From a checkpoint of a small transformer trained on Wikipedia.
Size: 9 layers, width 512, MLP 1728 GeGLU, vocabulary 32000.
Training: a variant of Adam for these matrices, 480M tokens, 7322 steps.
Each number is 128 + 32 x the weight over its row's rms, rounded and kept within 0 to 255. Layers, rows and columns count from 0. Numbers have three digits each. The size before them is the row's rms in percent of the matrix's.

# layer 5 MLP up, 1728x512, rms 0.0414, rows 1001-1072, columns 320-383
094:093146106047123109161113191132080146095178098130170167153135111107131155098126114156124100070071146132138099103077152082077133128110128139107080132143124170153114152097115081122138164173118104
096:158172132157076075131168106204139047051095122142108114090099180120100118126096091145152135170124211127148170149142113132103186108108082091086084166167137177127112116104116109115162169128164107
086:074136116110100108206117131099086091140061101165131091171126155083124095087089176115140105126135123109200171120114121135156085102060121094125140099163070063091130082091117143168131158160102105
097:100142208091085201104146153157146116152129092092137124102066164113148097135150163129109128151161107109168134141137105124137138133121081136127124160113116135106132145153135163044126158156090171
105:095108174140130140068072092154202111102095250163151156094145150112038134161144124175101122154104164157078115152128137116176133096135091093132111190142130112129149066085108151167136161097114124
110:117134127120122130080145142138140106120157133129189188134112124165134063161180154088156172130153069109155109123080088107116169111133114112165174134121108058144072208176124126144133103076159135
097:092102129154130122193106103128170151164111151129153147137085104123086089148057126094146102123181123081142150085122118151125126070114134133171069093165159110124130128093101110070152117120131117
096:171109122130122133108096129078147111160170164097115136137132083153093134119107193126176069107164130128111129078142124130115004142130156130136107134120158051140141143096080126080175106121161134
096:120097088112118071150170077120091144133185181042109110106138101113089114098169142118150145139091131100089138150106154108107087155164047122137174127126080105134137131154141180141135109137142087
096:178116094089087116159127099108091104100132089103131105137119083096126155121120110143157130069100132125154169121053161042146104105093173137082126105135137122085138130114138155135137170071112121
089:078102170011169170134133111105170120171140104133087097111156148118133165110137116127113127071117134090106212136182109115149152153103123096103137179129151127172117132117140147100092177102155126
101:154124091160127073165111131078124102136078079083108079160134125123171110151103179109139109136081135146068175139140119123182120159119140109094104167102127143147161163104175153099192096157180132
097:144076155133096089144226099088096113149135136139138126131127100169130133127134133237152096160159177096140209182054127129102080164103099045077132118093126148111169135155120144154123143063072141
091:153135167157123115130108066150153151152099105223130135142167106099112179082122102042162114159130087135149200126153091163142182100081128168090083149119131111129131122149113196106084145129068096
104:139131116124091137171154170149112102136057157143081134135148139161178150126069113089163122128102163107163075121117152147126122094220130177125139141122191145175110129161115147141098128146141086
091:144152176136164117170094119104114172088153122081053113128142074090144111051168156117119114112158102118072122148134135130140132137104162156097123085147102127158182116095111137166146105183197129
099:125156153160141130149130155106132111139129139163073124121159128125129155130131138151105175139141128147112154100090129118158179126107255153109089193135134156099164116114179087167130118155074161
113:094139095112101119194163093135160137124150081102115130063164122106112114112173137116146118162132117112070108145132164103057124111138091104122152168082150150197121096181154142143135144061106130
106:142148151171121140127150091145109110130088157199124132108138133116104121161120123123098150143169146138138144124165085136105171137069216158080135126098197119162100103094152125131123141143140132
094:160146154157106153118096132132128137123135136081089101098185152076120205125080153092093113142165093082103180118147120158186151087154075121095158171133105067156166144237089134132189137108149194
095:158136137110167068143100115156129131159103167126163085089130141114132119083086118143132097120124131188107123111117081122075173067091110115147117132123136152133106076108134137117145144156117143
113:079111171142072099145109114125169043154078158127101160138166131166081125135133062115110177148108172175154163155146175171166171081147057124142086199134141137110132124123134148122136115161190104
097:089144155126096140099133144128210122132155088129154141130182171150123089135136152150131109148125126131206050138109172118164092144106095180104113120185146161130147097108166189154099164175152106
095:089092131110110130154159107076085136148129102152138095167163139071178139124142127174233149147205090166139108138132157125125119079101158109138070172136171126151110174132114119145130143145156086
096:134159097171145124153150087125094058086156156113107101181128156134088139140132116112136159148130133105094141116082133146102088102096131115095134139135124128110182096113063126092169084131167058
096:089121099119097085102076101150098095117123103163141139118179129089094107092152136139104143094138158160152155080177132178132080152122121143107116099152102167134136143119157158188174160151135203
111:114123160100130140108188132110131125083083180184137155110140196134118153204127070163099143116082152144119166162163144129173144131104179051134143183119131139126129140161014105170131103148159133
093:050109112180142094125157113147092118131214197104112132142111128193071123169150149133110130048134135156092183110109124087154139119165099115126123203132110125074108110169130143096183141161069122
096:126100088120221115159111118138140143128151164111170089091141135098105108117150143139157166153129184120115149113123092115122084157138120064150134167115201134105154173124086108092147117099177121
117:111098149186114128148157143184195105138093165102132157120153099089142140114074157085177133115138138114097057142105096143085062085143042141107147057071115194125148152196142140157125162138167122
092:168144128173171157120159085178128123123184092149116056137148067100161141145145152086114095092142132161078145095139086164127138134161149130187118129100140160117130118121191130106117168161142175
104:120168117079100045075070111183127118155159112205145175085151151099146092167167108101112139097145153147149144157189121162093111111107142084073226162126119147125126083104105143138121123116117064
090:144081133137147186144132113161081154192108126136103115153151093100108122112205122135115185056159152075147120079128138159167105118165121182150166121045117126146182156129115174142097192166111121
103:167147049144096134150141139140118128124131127134142220156124101087098102147148142091134140144100124144144124073096078204084110123167106177077171093119103155138093151132195165127160119116119131
100:082160159129113095119123120119163157098128114132083125171116182165190144131159068112151133105163138159154090107097098131149136129139097118133122126130134091190094114134074136097144136200150122
100:116107125083112126145093124149108153138086093066158103084129154130105130161133132153149117164096137155079123116101140096104119065144092070128094052119193138101126103122133167123084084109159211
091:125125162196127131158191102105162181145163150131134190124138150217073134165093123069107105163171169130135050158081058152142100171106083202133121127172148128114121124137143117043156134128126138
097:137126105097091147117093112132103082169088102122096086185137188200156147082113096118144152087132081131157111103111115182096138186114095115059116140169095109119098107130112096094147080144146070
103:056154101147102121134171103208178109127151118124109148169157034044107140105144190089151141118138212115149158142129122118061124138097131116096147123122077134157176126112149174123110117092069153
130:110094161156094180079079125125122106152106136146154141171123156133089114076081056127123131114099164167168091165123082173152136113100139127081106104167142137108117169099130133174104145184115107
101:164123207148092124088088114139127114141018065131212088170143088096162125182105100133131084137144137137185183179019151179105138115130149117155094177152112116092120137093172170093130170140126050
098:162055154168085138165120145103149119119084108153083147169100146189146123091148121106120119135120122159152133108186125110119103158131094090113118108141075070120163170135135136047127212222152114
092:122135113133115147165176092105165135163129148139106128104102137135144104128121127116113115113128076114090141130085122210128144099150136154106151134146062132093104139089115102108187167130125079
092:103177103144137128203089198140143146153165108148167145102083134138153129186129109151090204096146110088051192105175162161073150109137095185155083157182124179148163121154113130092168144145151208
096:130121102153085191112131117157117114181166150184071084118108175198101146093141137111153183136213109104161152169118075167168154149101176127149139139137147103115127167119120095094161123085119162
093:100137103117035113117115179151196128168166135072119091151146120082099167089128061117155080094125085152091124126127132152119130130132143103095094151103134130131148093127175152108106172130092126
103:082094099141131144102113107130091129095151131156180131171135119100116108128141181157174174133131111074106119100140119102129125045080123051120084152147170130123099117061139086111117135098117100
108:115135155118118185112123132199137192123114068124107160076175131074187194108108106136130156151136113116106070160154089132129147126171097155132177105117147174161163197126118186185121120175106150
105:075097096119144198130139141170152167159136149078140107156045159143076137195100123066098167137099106168092112163156095161143146120090162146179137047095073119112137175126109139069078142161198179
093:163104162134136090145173082146120143123113114091121125130116136120182107156056172137210107107148136121181114119148066157140126110147097099108111101094094147170101160134121121129158101131169107
105:156131141146117130124099136097113178099157127078106189110130122147148110161116127186101132178108169140099174104119163126123092152142101188146165127187118121107157117140184107114095099126162116
096:141039202116101133113141108168180124136159064108135140130149134156136148171123083159152058160100119125034120179092051174126119104145153067088124125173081155111044100117195096087124110079127093
096:115168113186124146140098100186083141091147115137125091083131093121128125130101120157113093114135103166096104113099032167082099127115182162113105161107122103200088138133149131125083112138127060
101:128140123153165123164125110133124131137093162148112155099119132181120134154158132097104134107080053122197066137106158175165167138172088074114064082172094093099097122174113203133100103181142169
103:204119161078159113089153081116093158131153144171151132106120130172120149128063121100113137129157157095103126105159118144116099138128134146152140067111160170084116129171131097193153155102085163
109:163135116091117096164159106157131105143065097153108105121112080112121134120170103128096137102112153067108158161129087098146130115098109105130093187107107140142134138115174100070158180146138087
101:082167141100223087138148144153124140121090159133121155089119133099137136164145140086127112114147079116167170108080148073074134138097191134146163104147141114119085090087142120135107149078108153
103:101130087206144134095015112245113088164101114130152154140135130138142215186106109139130125134129115126089112118111084067141130140148106112129160085093204132146161131101105066113104111101127083
102:070119127182212138092103059182127147113138121153160092127148124100115115115120166088099118141106131154124163106163175124166131164061139105127124194138129190115121091169091107189174165124079074
100:093121135111155090148135143148137152147098105095094165129160154114155147121161085076111135108070105122140191143088105155185182143194164128148129108158070163145069123155104081053134140138097180
102:138135148115104137169116102209078059191175066178113085066126115098177136128128161164121145113091089167092099129154127128156127142185118149099163066103083156139160122145131141142127190133097163
106:087103139121150117102161185091146126071091158139099168168114136164116176114112109175131092098111144127127159115132139142095179077081159170112188087146128186139121065150152151115126115145085170
105:145191127128097158124158118176103140099106099097162130118119167148131153134153129097094156186075126136086145148096138077175137096126026155162148158160101065090079121120117191101095125157142139
095:067107116192107149123052120182138158151166108133150189103125148165080143097127135085111255122068164078120141160113093176157092101087079115112140112104086165172117144103115069143126121108142115
093:063095176157103210132153153116141137135142167135100117153144105159129105111122110114185123155136093171179123148107083116105128087125181080149113117148117180131126153192097089081112149126114107
100:121166108106108135109117045072131128098151107161116086205204171100050125131092104130113095080143165146175074132165171138170133088071111117111144172202146140152139115100150132117114164189095131
107:106085107127121068086063094087086160132043108144138167164159127095204112099140118110127121116137167139201142128159112185186082122105107115172159081122120142080151085074114103150102208147162156
096:156175154115129200108127094127164111122160082130089121128092110177119146133108114049109160096149067126092115188150105168140189124136120100153115122126130116155110114171124154186160101107113094
100:159136114161132117136148093139145135117116130148163186148077129097166035114132129116135099107139165123179112172101125175143140139113103143141149124099118077150095118103103118165146087134161094
105:152138139112097129134150091165140091125125073103124152096116174152163118090153136065164141098196089206168135131131131074145131160200116150190150070117101134119108069152147130057083147139159131
108:126167036158114175170115118129138047052150053142077083147098121116132144147149141215134138163171091083160115119082117103128144105072120118108110146142162057123141074112117064118164112089134126
103:079160116106217144121124154144113172146113176113195133086094133114094129087155128093140072107056182103156135092166112115100134090150144122167146138127192198159105093123151142163093126096128139
# layer 5 MLP down (transposed), 1728x512, rms 0.0379, rows 1001-1071, columns 320-383
095:109126091118148127177107078160144169148118121085178150149090132158170096094108109115106102082118176102095144081144099129129101109085137170127137151072138121111069122147143117141087151132160179
098:105147153138163133149177119114149166181137136226111112126089146111133177129156175070121091131122067108157162152125166145172156130087132129172150136197158133147115076084102202172160147127123155
091:079113150102141194162164089152131113073123083160116162149117078165159113152149097101137137134066088119140140149154135102154111132103120145146088099211123167136116138186130137157071110180147044
098:101092124120143118159078158143150145086112108117192090090174131150099102100109150122151108081107080114136158125180163078152129145129147080130104115132078089101142102130089158149131133136127135
103:124137135122095100129131100086128136105125143086119120132184075051130149134175190157129165107099130181114167145136042168113195096105125106180098196101129148106189146106126185076129129137154118
104:087175140134136176107144144139093109085094123097176134027120100159167078093148136160145096113164115108129150165061109127121097105089097097095170047137179111155080104149098101108128100099136131
100:153092105146119161121109111164133190117172133131156099110113113168161122127107100195146109161127144125087106105133173162107141178126102129096095155141150113169121148178118167152092118122107054
091:054193129128104168184141097152133148172103078078120089154069145117173096125124117130153159106118144095169132124096119135081140141141117095098087159128074107107137150134108088138175166106153125
097:105143143136101125108191144088140172130140093107092187122056130167140171166134092092118122164148138121156141152159124134113120132104109125116131099169098136123132125132065129151105147118176109
095:085161183117126171165072166139122111059065099102106092120048095128113119091155158131136097103131130157103150138127109126159101078109122143088140116115144119132106112127136135167130187090104117
088:159135125195119107173088191187107103088127142133144165132121076181105087147125131104155150197102129159146077116095189111140131085151153142064103080098068090083156133130113136158139147130151142
102:073132131104144113162224152094143148102093094147126127141156136119137180132138105150111148093123122185137131074161119158167139158090091081143105136139093113039072177162072119099123174160188109
100:142149081162129157108150123118136153143137139167155103122158076150181144052139153100152108079088106147153109138178157129075145053117162115196124122108071132164155091122157078120150110101138207
093:098118145068147134106159144115187136164117159125129146114126045195072066099111127121120117107091135125103117099112150122133101161137045104162178117119088112118131096170180141122156090093135177
105:120098150171089141067151131087150175126153141123069147125044134100144142189130181174140123147130117125107116121113142088118191123170133138146063165105130071154109188177157137089147075130121088
098:099141115142149117163098135163131162071128152143148168152121166159134119052126137114154123137136142108106137094154165130118167151147133153097085109136076110080125156064101102095128094134116115
101:160055119153133097083087121162128084122123090101128175113124132171149133181153134088134163113161165172123081225107160152172087090148199203133160077152165120154142133142128079106125138121182128
114:172127111096127157101133135163121208136133161093094121133111131155180159157081136113167118113124137110130159108105047160153120101114148160122105083127121081052225138124119130122131126208121095
105:118165177102157159129117090127121150122100133178138136084124122112118138113149106161143114113142162194174143128185121138100151139119216136128153161098193126134129145116139156208150174161107149
097:133122141156135097182088130059138138178133069144175145128091134132128067153064146068151139103142118102159087072123146146148187146129127172140110114125135165139064101155109130195132137121101084
095:140048097132108164112146079135135089103180095104173129160185130110110091167128166084171099141094085055130119149094160185127156106152127143118123088184127116084125151148127083104080155103156138
108:172116137144126174114118122170105164131093169140140145111108150087092142164127127079140111207163116079178138112105164064106141127126125110152129158157096122084145110139115104142141094131131108
096:148089098185173120149051179124152165132123152168155152107140175071077120150138154119109152088115133207146116124177184104169213085125223149181134176103144101149098127113071153090096101111063079
096:156122143098092144178121118122102170121120115100120149097116151154171163115157095182109135143045157134148120117085162117092088129138116157117115104072103133135146177104108112057119086132102107
102:065121089064186092160134108141089160151116123133130148139160113086083141158186124022115122094056121063135188140148143132153134105117237155138123092112108126077145106125127156158135089113117149
100:089105125079099106136169106117142136089136134122166112140201115123171157114158161157118121153148157117171068151130117132151143118164170151193187088130165110090126122096170124214094099088140112
107:153116191165099169152113130173124141051141111169164120109138242141087133201127109112134123148123141133135135120139126120100124102156125154130158161123115172128152165109151078188140131083127094
098:161116182148134143125070173080171105153069101115134088131118115146144130176128092146148059151106152114122111152147151164157105104091211122109082115197140118117174129120157126168166112095082115
097:172178152124119129122138137087180175136104097126171167178142111126177156098118185162127138150117196184094110140134129161087103126127058115120104078119145140193125101140125158115149119157123091
110:088125143144109092062171147089106124175131031166162161100134120117142159120110186139085132137107135154171186125134125142173189156062187119135103128196152144126125104092060124181136097073116095
097:140112093123095058070071131157100091139121114112109130093152088120140122049146103094130166117121109156125163152157143172137109163091168111120132131139050088122131140172109130168187150124117187
105:135106122156104156141088090151158110131118082112106126159179114156080122146122101031118111138080109149136116146221170091194133161203125121131147214136154182157130136094095124154167143169130128
093:108119114103119125139112156071125143149107106062178087148146155144148104163109142100161125167099066158093136185091125185128103138094043121126101184079162159133135134116135123118150091159136140
105:101187130183079166148141131052125111090146091119110164109148118099144111141113139172150120091110124083113131101122089110150146110093052128139125151090117151068165129154115138123177132180126115
100:054133127144142146155142128135100166115127143150147149107133123137103133137095105096215111146102124122151142113030122128116161118131055182102090129174144146141111121145095127147140122144208142
097:161106099121133142136104163154139165115130139170117040140158119110124126133153154109147176148114105146097060146077133117125104115116138184112143132161124086123165156112156124095090088121061145
093:082139113068104090129112125199165127170189165130176187140170137048126081068095165142096094073114095127113125120084122136140068139089161139119088108100131129063148106100210101144149149130168145
097:109125147115117167111136110105117154187096156081106150124129112134152122134126135079113085143159164179176131135097149153123125157112168117112115117165099170116123106162140138213154122145094063
094:132176089050112143140143110149104185129094182150125145130141203152141179108125082179110134159133114057145136094115131158121123151139119178107139112179176091134031140140107094177110127130159086
104:148183075074125131166157150153119145077146138126087110100123151147141158148148134128147111133126111095074151111112135094103140169176116140152185171073099130175171148148142131123187117110123104
094:134122106110152101124146104130112153099131197081155124141178173109148123108126160117138100141111086123086119176125109122155147128132168136153116160080153111137120139130162072131125100096113112
098:109063083134094101106120113178076069105158072116079137083191155135109158135163124070108119183147115133135139130094140106127114089093124106101100080097134161150113146135106127145091148115161124
093:167139149125169145092050129112135115108128120119149080132087183106175160165156134137071089139157157153147093110154095093117090130133167108115089126113159149161174178142143135163104082089095075
095:136166152087181107074118170132153099123082124122114141170159133134074113114132193143113121165172129172144104054057134136147082109111157119106144111105129082041185065108103164106103160119146066
099:157092104163127117075130155124171129146203155086155133109170121112157144143105121163079076075142102161182109124191094146136111099109165103140107172170101137083117163085116119123139133174140135
097:090065157077116107152140113169206132120120120128078152161106151103074134073151128058147105107132122134164122145122156089100112091137144176185098111102114106077101109142082162170083135093082106
106:199162170106146115146184071144133136159110080109079105160165092158141135149136087160098172134136151164179048190120138180092132181163114167145110111091134160138171119138152136121114078162185164
108:155103176147058189139144107135147131106076108084161122122131120088145101091125094154149163091108144114111096145148144152135107115155079099006097118139087170195138122146138104139126149110196140
104:112112141131121115075157138134166177171125092147079117155096136186150103079116121118134163154126194131093125115116140144177110124179098143139095156135134124140143183095100122196131150155080163
094:140124160106145138146093104169128131168170187112140117067146137134133130092066147152103182112122136189140125171135161178111160127138175136173149175108150159118086110109158075157104156084152172
105:142086193162073215123124115114146173093099114124093151109116089140139092170103118137114063148137095141131163121134150199106102059170088134130128089195108127110078093106099142073141184147138141
093:089168128112144133131092132161106118132140211129121069049197117070104109130172158133148142107172111102191106088157094075137135159114139134114093115126205082158126175127170166110142126101117144
095:136085081110150105098107147115123128086099142136160084124129128157159098101090077164112117149136211153168171139138124132136081144167127151140110140115142133077188094129125087139155149137099144
101:171088090125141109129168083158117159116124104159102157131121129210127099113163137094140081164126171150103125139032099199117115145140166125165168131187123152143116164119166177136157140133104185
103:161105028096127101111052083133095132098143163081117129153164152150101135138170144109111153162134139126142063110171168154171142142064144133165088166127134119101194196124184199161144096067109141
108:132098121159090137149143086135089151105146184181085070133180093138124116037115113044134113116113117128107133172151066097132116154134122110112082122164089184093055107126169125081136171126164114
090:109089174092061146093092146132107119139117115116150133043116134117163126124126154155138157136089145100112122145128080139181114137087120048065144116147078105150179086084134146163185203127169138
106:079168123137156163117109124157161153120040090116161107133179146081108156165165171091128120145135162143151173097164192126136095134111091129103156122156189146144138150115145104157189085071128140
104:053159133131183088145143091146101146171112112087177121131150138108137120123131113125131159114104148050166187103107148122148144152132149117147127150149135113082104114077111092154140084081117120
103:166098151082152132093125140125126164096163123185155119114140116103103108121087143145094164178140173141124072161114066155082132136151121153154133198052152079182185163149132092054196107185136124
097:126151115122155085133153153140127110168110078115076123181091157120178082073099145114071103102116109145152071086122122137106162112067128132127113098121061084124206080105111145085095145116147165
106:144159187126190154078151127050133153106140193093107144101129149109138140114116160107110133080109142166155121126115134121154150086118131108169129085192164156116125130148167149093105176151164026
101:145134108108147097121134120188106130082113144133138120141148111112157179106141122098031161140098146118087101188137174096211139100148128093154115123061036088048174150188068133104165142088137108
097:107182143091139130069109083119144139161136167114124132124170143122174222093060127121135077077148157157129135066129088187071145107104183218088098175159146101093114052123185129129104114127133132
094:073082148158147125166136108084115104156142096090162142138121126105100114158172154108123123153142161191146099174177147170144146131133153063162155187115130146106192053122104089093150098126111225
103:154142154120087114089150102094173079084148130175140112115128156168112131116165081124106100081150128077139124114131101145169074155188053124053132111154085137160120102136108147116111142146133134
094:164148151120100172107177152092137105120162110113113109093116187210183109121100124160146115184169147081103125146110135091099086115189131151106127155157165161201079184171146132091115107161139097
094:141123152097124087142138177120109108074130124139129088161104107111115146091138132156131160136131120091130140128134139044128125177105159100052093171113143100120151126098135105080171116084095164
102:114084124086122123133128124147159183190119109132182209105105136151212138144144130170166098063127116142147105122144137117069130104108128157130124093101142130127064091126021048117113088106161113
108:108095088156136126134148101111095140147138175124100159110158029129135076153088137152186113070160092100134068102107137163154169151118167119157119148158102127091091138152111124070144185107185085
107:181160101120089131157091100140147139133156147087108124162149157100208117126139053166146138123153087112188125112126135132166104158123129135121144102160083138129111129129131127066142108114139140
# layer 5 MLP gate, 1728x512, rms 0.0391, rows 1002-1072, columns 320-383
099:127148072132091120113146130133140103144144130181140131076142090127169152120148113121181136158140110170137128045132092156112143139065121060132157134114152120199133113152114078129121106106122181
091:175170147112087111175134158086086132104118143155146127141157165118116145093100210140170114130156105141162126103133135148165115132123103081146225087090089090116137090092124105130145149103111185
098:124140120101140151111118181165121141079089170116201138119087089176091136118110158127117065152114150127139141057143143069149117098126094095185129154106164083104143131133052182147162117120128119
100:166123148113168137196115162086073132101152099164126087200092155142175188114135100132112108152102187108083129076100161091083150154111153125129121150140085067134133144114111115090155137106100137
107:148129101089130127105188158148135105101164109129147183132081134173116072116188171134136055154125116156101138099118130161108145123116092091144139143100073117189135126094151124114117093089119178
104:130183105110149142188176134094170165128105103141169100108097126093181143141083146182177084132190091008092132114114104136070118130136170116118146112078098123093112177130145151115139082118152114
093:058164102127123134165136115178111178129101062052130107101089131117150092143168135137145168125102150123150175133041106147094220126101138103111126192144113124143129139113144100104148181117142116
094:121143081122138117129113123186135133069136190155167084055157118133152109123219159134141160094064160101074151102150155105077107103154111171178136110083082138169126106133178166120102123111057153
102:163163058173139096123184104106063125118148076101111122104154139078138184158111089137129141105118157089118164122116151070151130142117170142137122112102099128163177152113137164125110124057079118
093:093071159088128151133094134143056069177106136154100182120103202111064070158160095107072246104073101085164166094062138147207128155125126120077105204128179165064170069080130142107133186111132113
100:116162162141119118147128170138130148184135170092133091057100143118158171200058148185178129172097130142108159112135166116124150095127114158146143160116160082128086098177137109143098165132119153
103:149107105153151134125196157098066155090136149139090126105154122134157196061119169094093183111141124080144141132149184180125129097203126108115103179101102102121128134131114095118113127150113120
098:110130138114116095122123102131119151140114105080094156095131165111110128196134088083114127124125105118160134169076124111139158141134076170127101098118063165129104124109131124047117129096180072
102:089141163152152128128150087150159162148085096184145132128117141140062136165118166121135124146109184134065175065093104109110178108180151126104185129121143027112101116102088139107137154103153127
099:050134070133116130136134133194138081140092107123171136143113135175116108166091140102170118173175088154137169066080170099123133140121108125156131153130104122148094132171142198116116165072097104
101:096160058095112102103157126116118059086054089138111135158098117091112149130133157090089141111089146138135170088085183158151123117094146144099133126082124102116126125165085125121122178075131115
116:109145139142158105101111139134161062131111095162147105114123167127113077114171092135037135143175155134107102102164169117100178171124186097144141209151109181166032084144091147108124151050128168
108:103105118083122147193125152163208087121109111074168132143165151143133125140207108118109152103166136109090117108114119197051165106053169082135171106128097148100097027117128111161132091141111135
097:183096119108081150120089163150148097150129130140148167099099194114126193145095123162087124183127085078081161187146120155128123098096074076193081174146181118130200086126103079109136098135128133
097:116142175129141055163129126177062148152175133171079114068106081157152146078133133164136198142161193164101159127127140123121140124157070187129097132174138128131083127150130180147143141174134116
111:164108163106097104155161148175109149093121201141146100129133156184114132162122188150143060138151190123097087105124121115138107194144129170116118144124117138158132181114047147088118117075105124
100:111162089153038110164165080169132057045112170098143090100151167118140127093135108136154158130126187098114156115142115060128063182101080104083141121101079128119156102096182128137163162146129134
098:157099124087089075173124125128149161131146099072124110137064151083103133134147061134120189115106164099050123122050122125117132106170133122148091135042101150101161160084125059130141105125192048
103:058152150118107143131114107192137179171136108065044155105136119109178163174109128127177099199111135105082159126122118161178112131076125077158086143145109141128152135170144087095167117099069122
103:113232178118113154143165136170177139154071155141136107111123152134158118203180053116076049144152156118160151114119137036135125140127164104171106147160149087097127118132122139065053098122040149
105:106168109069154138136187160146160181133120114114146144121091095131126163125091119142148106088123095092166145165130138079154151138094150139146116135134096094130087183171142163125141094144080152
099:142143108095166124176144130109185103185132082085084096109080127097144124164106112193149087129153118067102149129058174123106098141109146147084087157156108085105104148132136144036123136171123045
098:201118140108063138085124152079159139129165106145093103114047159159146151173148139102070133182107174133130103080131115109141168115096172126088144087095111087143078142116134130207094174158081132
110:095132110069120101165140105156142111144150091095076151172146141125154152128123143141148106151138110122134116140112160157136159101118184162095114104131189163153126083096158155154085134120127076
096:153141078082105097110093160105179140113090091085184121078128217090166150110152154136135186127087095157116164102119174138144174132076089159114112073125061086136120106146108107104156131105147129
106:192163096091182057136110117136148122162142153174116099101162117095146153200122130158107154105202134059127140144127121098104102094134116093115185153107146126160132092122098131143134109109111123
095:136066163085107125107109098112159159130137140181131161152089110161096123092140152104139106109108166107115134104086096118141178137064108047138147157141114174142179134092090089124150168132136156
101:119142155127197162153152125120189173151150131092072063107130125192097167147071130196162150143137119126068099161132136113120109088103143162174089150076124101157160068098147137135124155137097060
102:160139134122144081120163132102140112064110104122041156152085182152222156116133113100180100109128155189100164138120097113130097133104156141165096158175138139185098147098129135045152120091109087
099:134147120148180126109105131192115147123173133120099111106139118116127194104147142098138101115117151104135211138176215144101109173138180205130157124113107133187179142162139108114109113140093092
095:139156134126131141132158074105136171128144163096095150061128154145083114180117146086196104181139189164137103113102085119118089109094083126148146176143120138176088108104141160085133116114140153
098:187156141068073091132102109158146108164148105134108064132126148136131103108102158141123119114183091123119166155095125122119159160110089085098205152117110119175104127128114100123125115093138147
097:134128139071110115128137134124054142117113187147140124154115224187119151131158108174117167134164162084135150097136111123136139103113096166127150137146170124127084111094069125127103106138177104
078:153210109085118141165168160165135110126175109132109116133086177141091153157124124115126084120124108111107164081088141141111134120160166136164167172081105099187130083108170162140197097110101127
100:133152124123134146153147109127123099180190157118086138127085106146118202106203091102124139109093115131162089120103106160106135101095048119127125147136138127188150157168117142130106123181131137
096:168162133114156169151117109128188139137125140133103184148133123097127149107063147174126135152124180123112134140116142108103090125116130142105131162131115093163164132145232133119131149143117074
101:150126114100083109139161118120097129089111120079163150128091099151146103122142117076139129135087130139109220066141103187169180069152104099121070145169122181175088134152122120086130139169126196
093:113122124124157155112141099118167138059116160104075138125120125140112125117126164148070100186148109126156116133161123148162120137099136164139122176091098112094142054132144142088144129137102049
101:219101172135175129135123118171115118132096194140148117138076178145138132168089123118083107114128134109085112106120183075192089135167172128152136157118110151127217089125139156117179093152135103
098:098098102139083059135134146102104112118069172105159128141096143080115124128089145110090108173125100114095175084169150127121157047123082119074147122112156148137163173142118148116159191173122117
109:096170134117141142147128145138139115117183152146156130108122133118111132065106178127194160113158165121081170078172128070117160109121157088160128071127117154165134153098144166147112075123121110
105:098169122080130151144131104202087151119158126108123130118119134124160191122090096131146142094133146132147133130161151111095206161125105193148107121178092094097102100132121132097144110120101142
100:123134118145151151203116101172114147141167138166181120138123147149139134149194158084131100104204135102118098124171109095070112121128092120182174085102121105082158132123026132100110138117175114
095:134078101121136123165163103213144114100076143088140166161076139123135147120124174119193101141124112118165133133101101144181104102129137098154123114126100143152125104130150154162123110117115149
101:136124075112133105146135166133121140073160157133176149134163105109158229123100123148150116119130162084095140123128156127133106108102094131079147086101091162153145148165185190132130139123103096
100:109117090128124059151134163094141185121184012131115187180105103077162113202178136150126049109088110117059199172094143171141133074111167101132145143149098143116081126128124092141162119148121106
095:128169140115113115168155104103166151107094064134151165126100094138151146169133155118115096067178096101134109092096135152102101096128153121081182112104086117146085173198113202140067160175139114
096:225151097126117095158109193110150087136177161130162050091114122160063104087110106140085127124175110153111108149192189114176147148168128145128087140148125090096102182170102153114117122174148136
103:170129093143112117103223101115124169145103146174155115134081116203121091091120174088187114147169116138132107103151111133102101110124124033095152109117099137128138124078130136093126126107097143
104:110168147104121151148142150129170109141167095133077138173143124163152182133111129105102119145117130088101145096138138102085136143160152133117137177121140129179105117156192159138126174118132141
098:144128158126060138108148123117152161151141116121147101095116150128170123146124203162135168163104119101097107160101119129205130134120077086091171158135082115156184121151146127145158159118134134
108:136134180044144098128237155120149147110108193129113137156112110115144098118149131101130128147141155160137168100131163211148112143152191152164142181159101113110124125136129175093182128089061170
102:077164076105044141162152082169147095109142114113087121141140109083135182121187113119111177097108151149160116131175131098127161108104150110141183098138117062169113165126140132098094145125082175
100:072113118108127134157204078154125109142121117067129136055155100156149120128127188109099124109117125201127150086100145143126134190213079111146128176121098114128153117175121076130147097142169109
092:046176141177149142162098121180091152140163126120165082135120135115101128137070130110158102097186074116137127110093128146120127164136119076147178115096145130139079114136124107095096132132117160
107:177139126111063113119182127160107128160115161211115155126133161118130114188172136123085094181128130164145159111103113128093140135136118118131122163150110110196146073084098118189152125133096156
105:165164128137114157160134075188149098145172144140124173076099118137179141153164122110096099193122125099110195136163129110104148123068127132131156135097067160124092176120079149070115060158140077
100:122111097121229129169177084124072135180150165158085095029106156066150045155120168115124139101179140115106115097112126086145130191150087127150132203166165117125122112038122124137113142167137074
092:112142161135106155133167181158133123108170111145118144141148132138155178140107093084193167105120068046155137165117115129052135093113165153108122118141148102158073136170155158129073149104122039
104:148095132084088076140238127128076119123083190092136149102093099140116111111112081113203064156161087118061126118104144115106115193154101100193173099114136103119130148161120148115195117056147143
097:127152081141180066151109108144103139100091159148142168164162137054165160108167164111135125110079143132142144095141169133156114146091107097189152085076076117123163078102141147147134167108155153
094:140135151115114095123164154131124121114117083154112133100119114089138141109126124207156121133117145111128162124086121112103076121113142097060131238128147153146131123098114080093135103149094158
098:165087124066205144172159133164187087119123158132129156104077129121085132148125104083122135114146139066140131175102113176106116153118136165124172156123103042121129118139087112114121108102106188
104:216158113140070167152140123172182110128169086091133153081098164165152147129149117090169087159121134120138155122122130069134073096161152162199137123148110103153119119150096169083134134100126186
102:150112077101141166180122174116171139117132105080079120101130159126159114082104142179111143100127138081119150134067132073136133094127087091126151125105140143136074093160114097137128133125165165
103:109149156099132120126186131166211165168146103082114115109098133146173136146089173085101141130166109111114148156105166117178201195154123173133133072120049145087148128125168152134114071115132121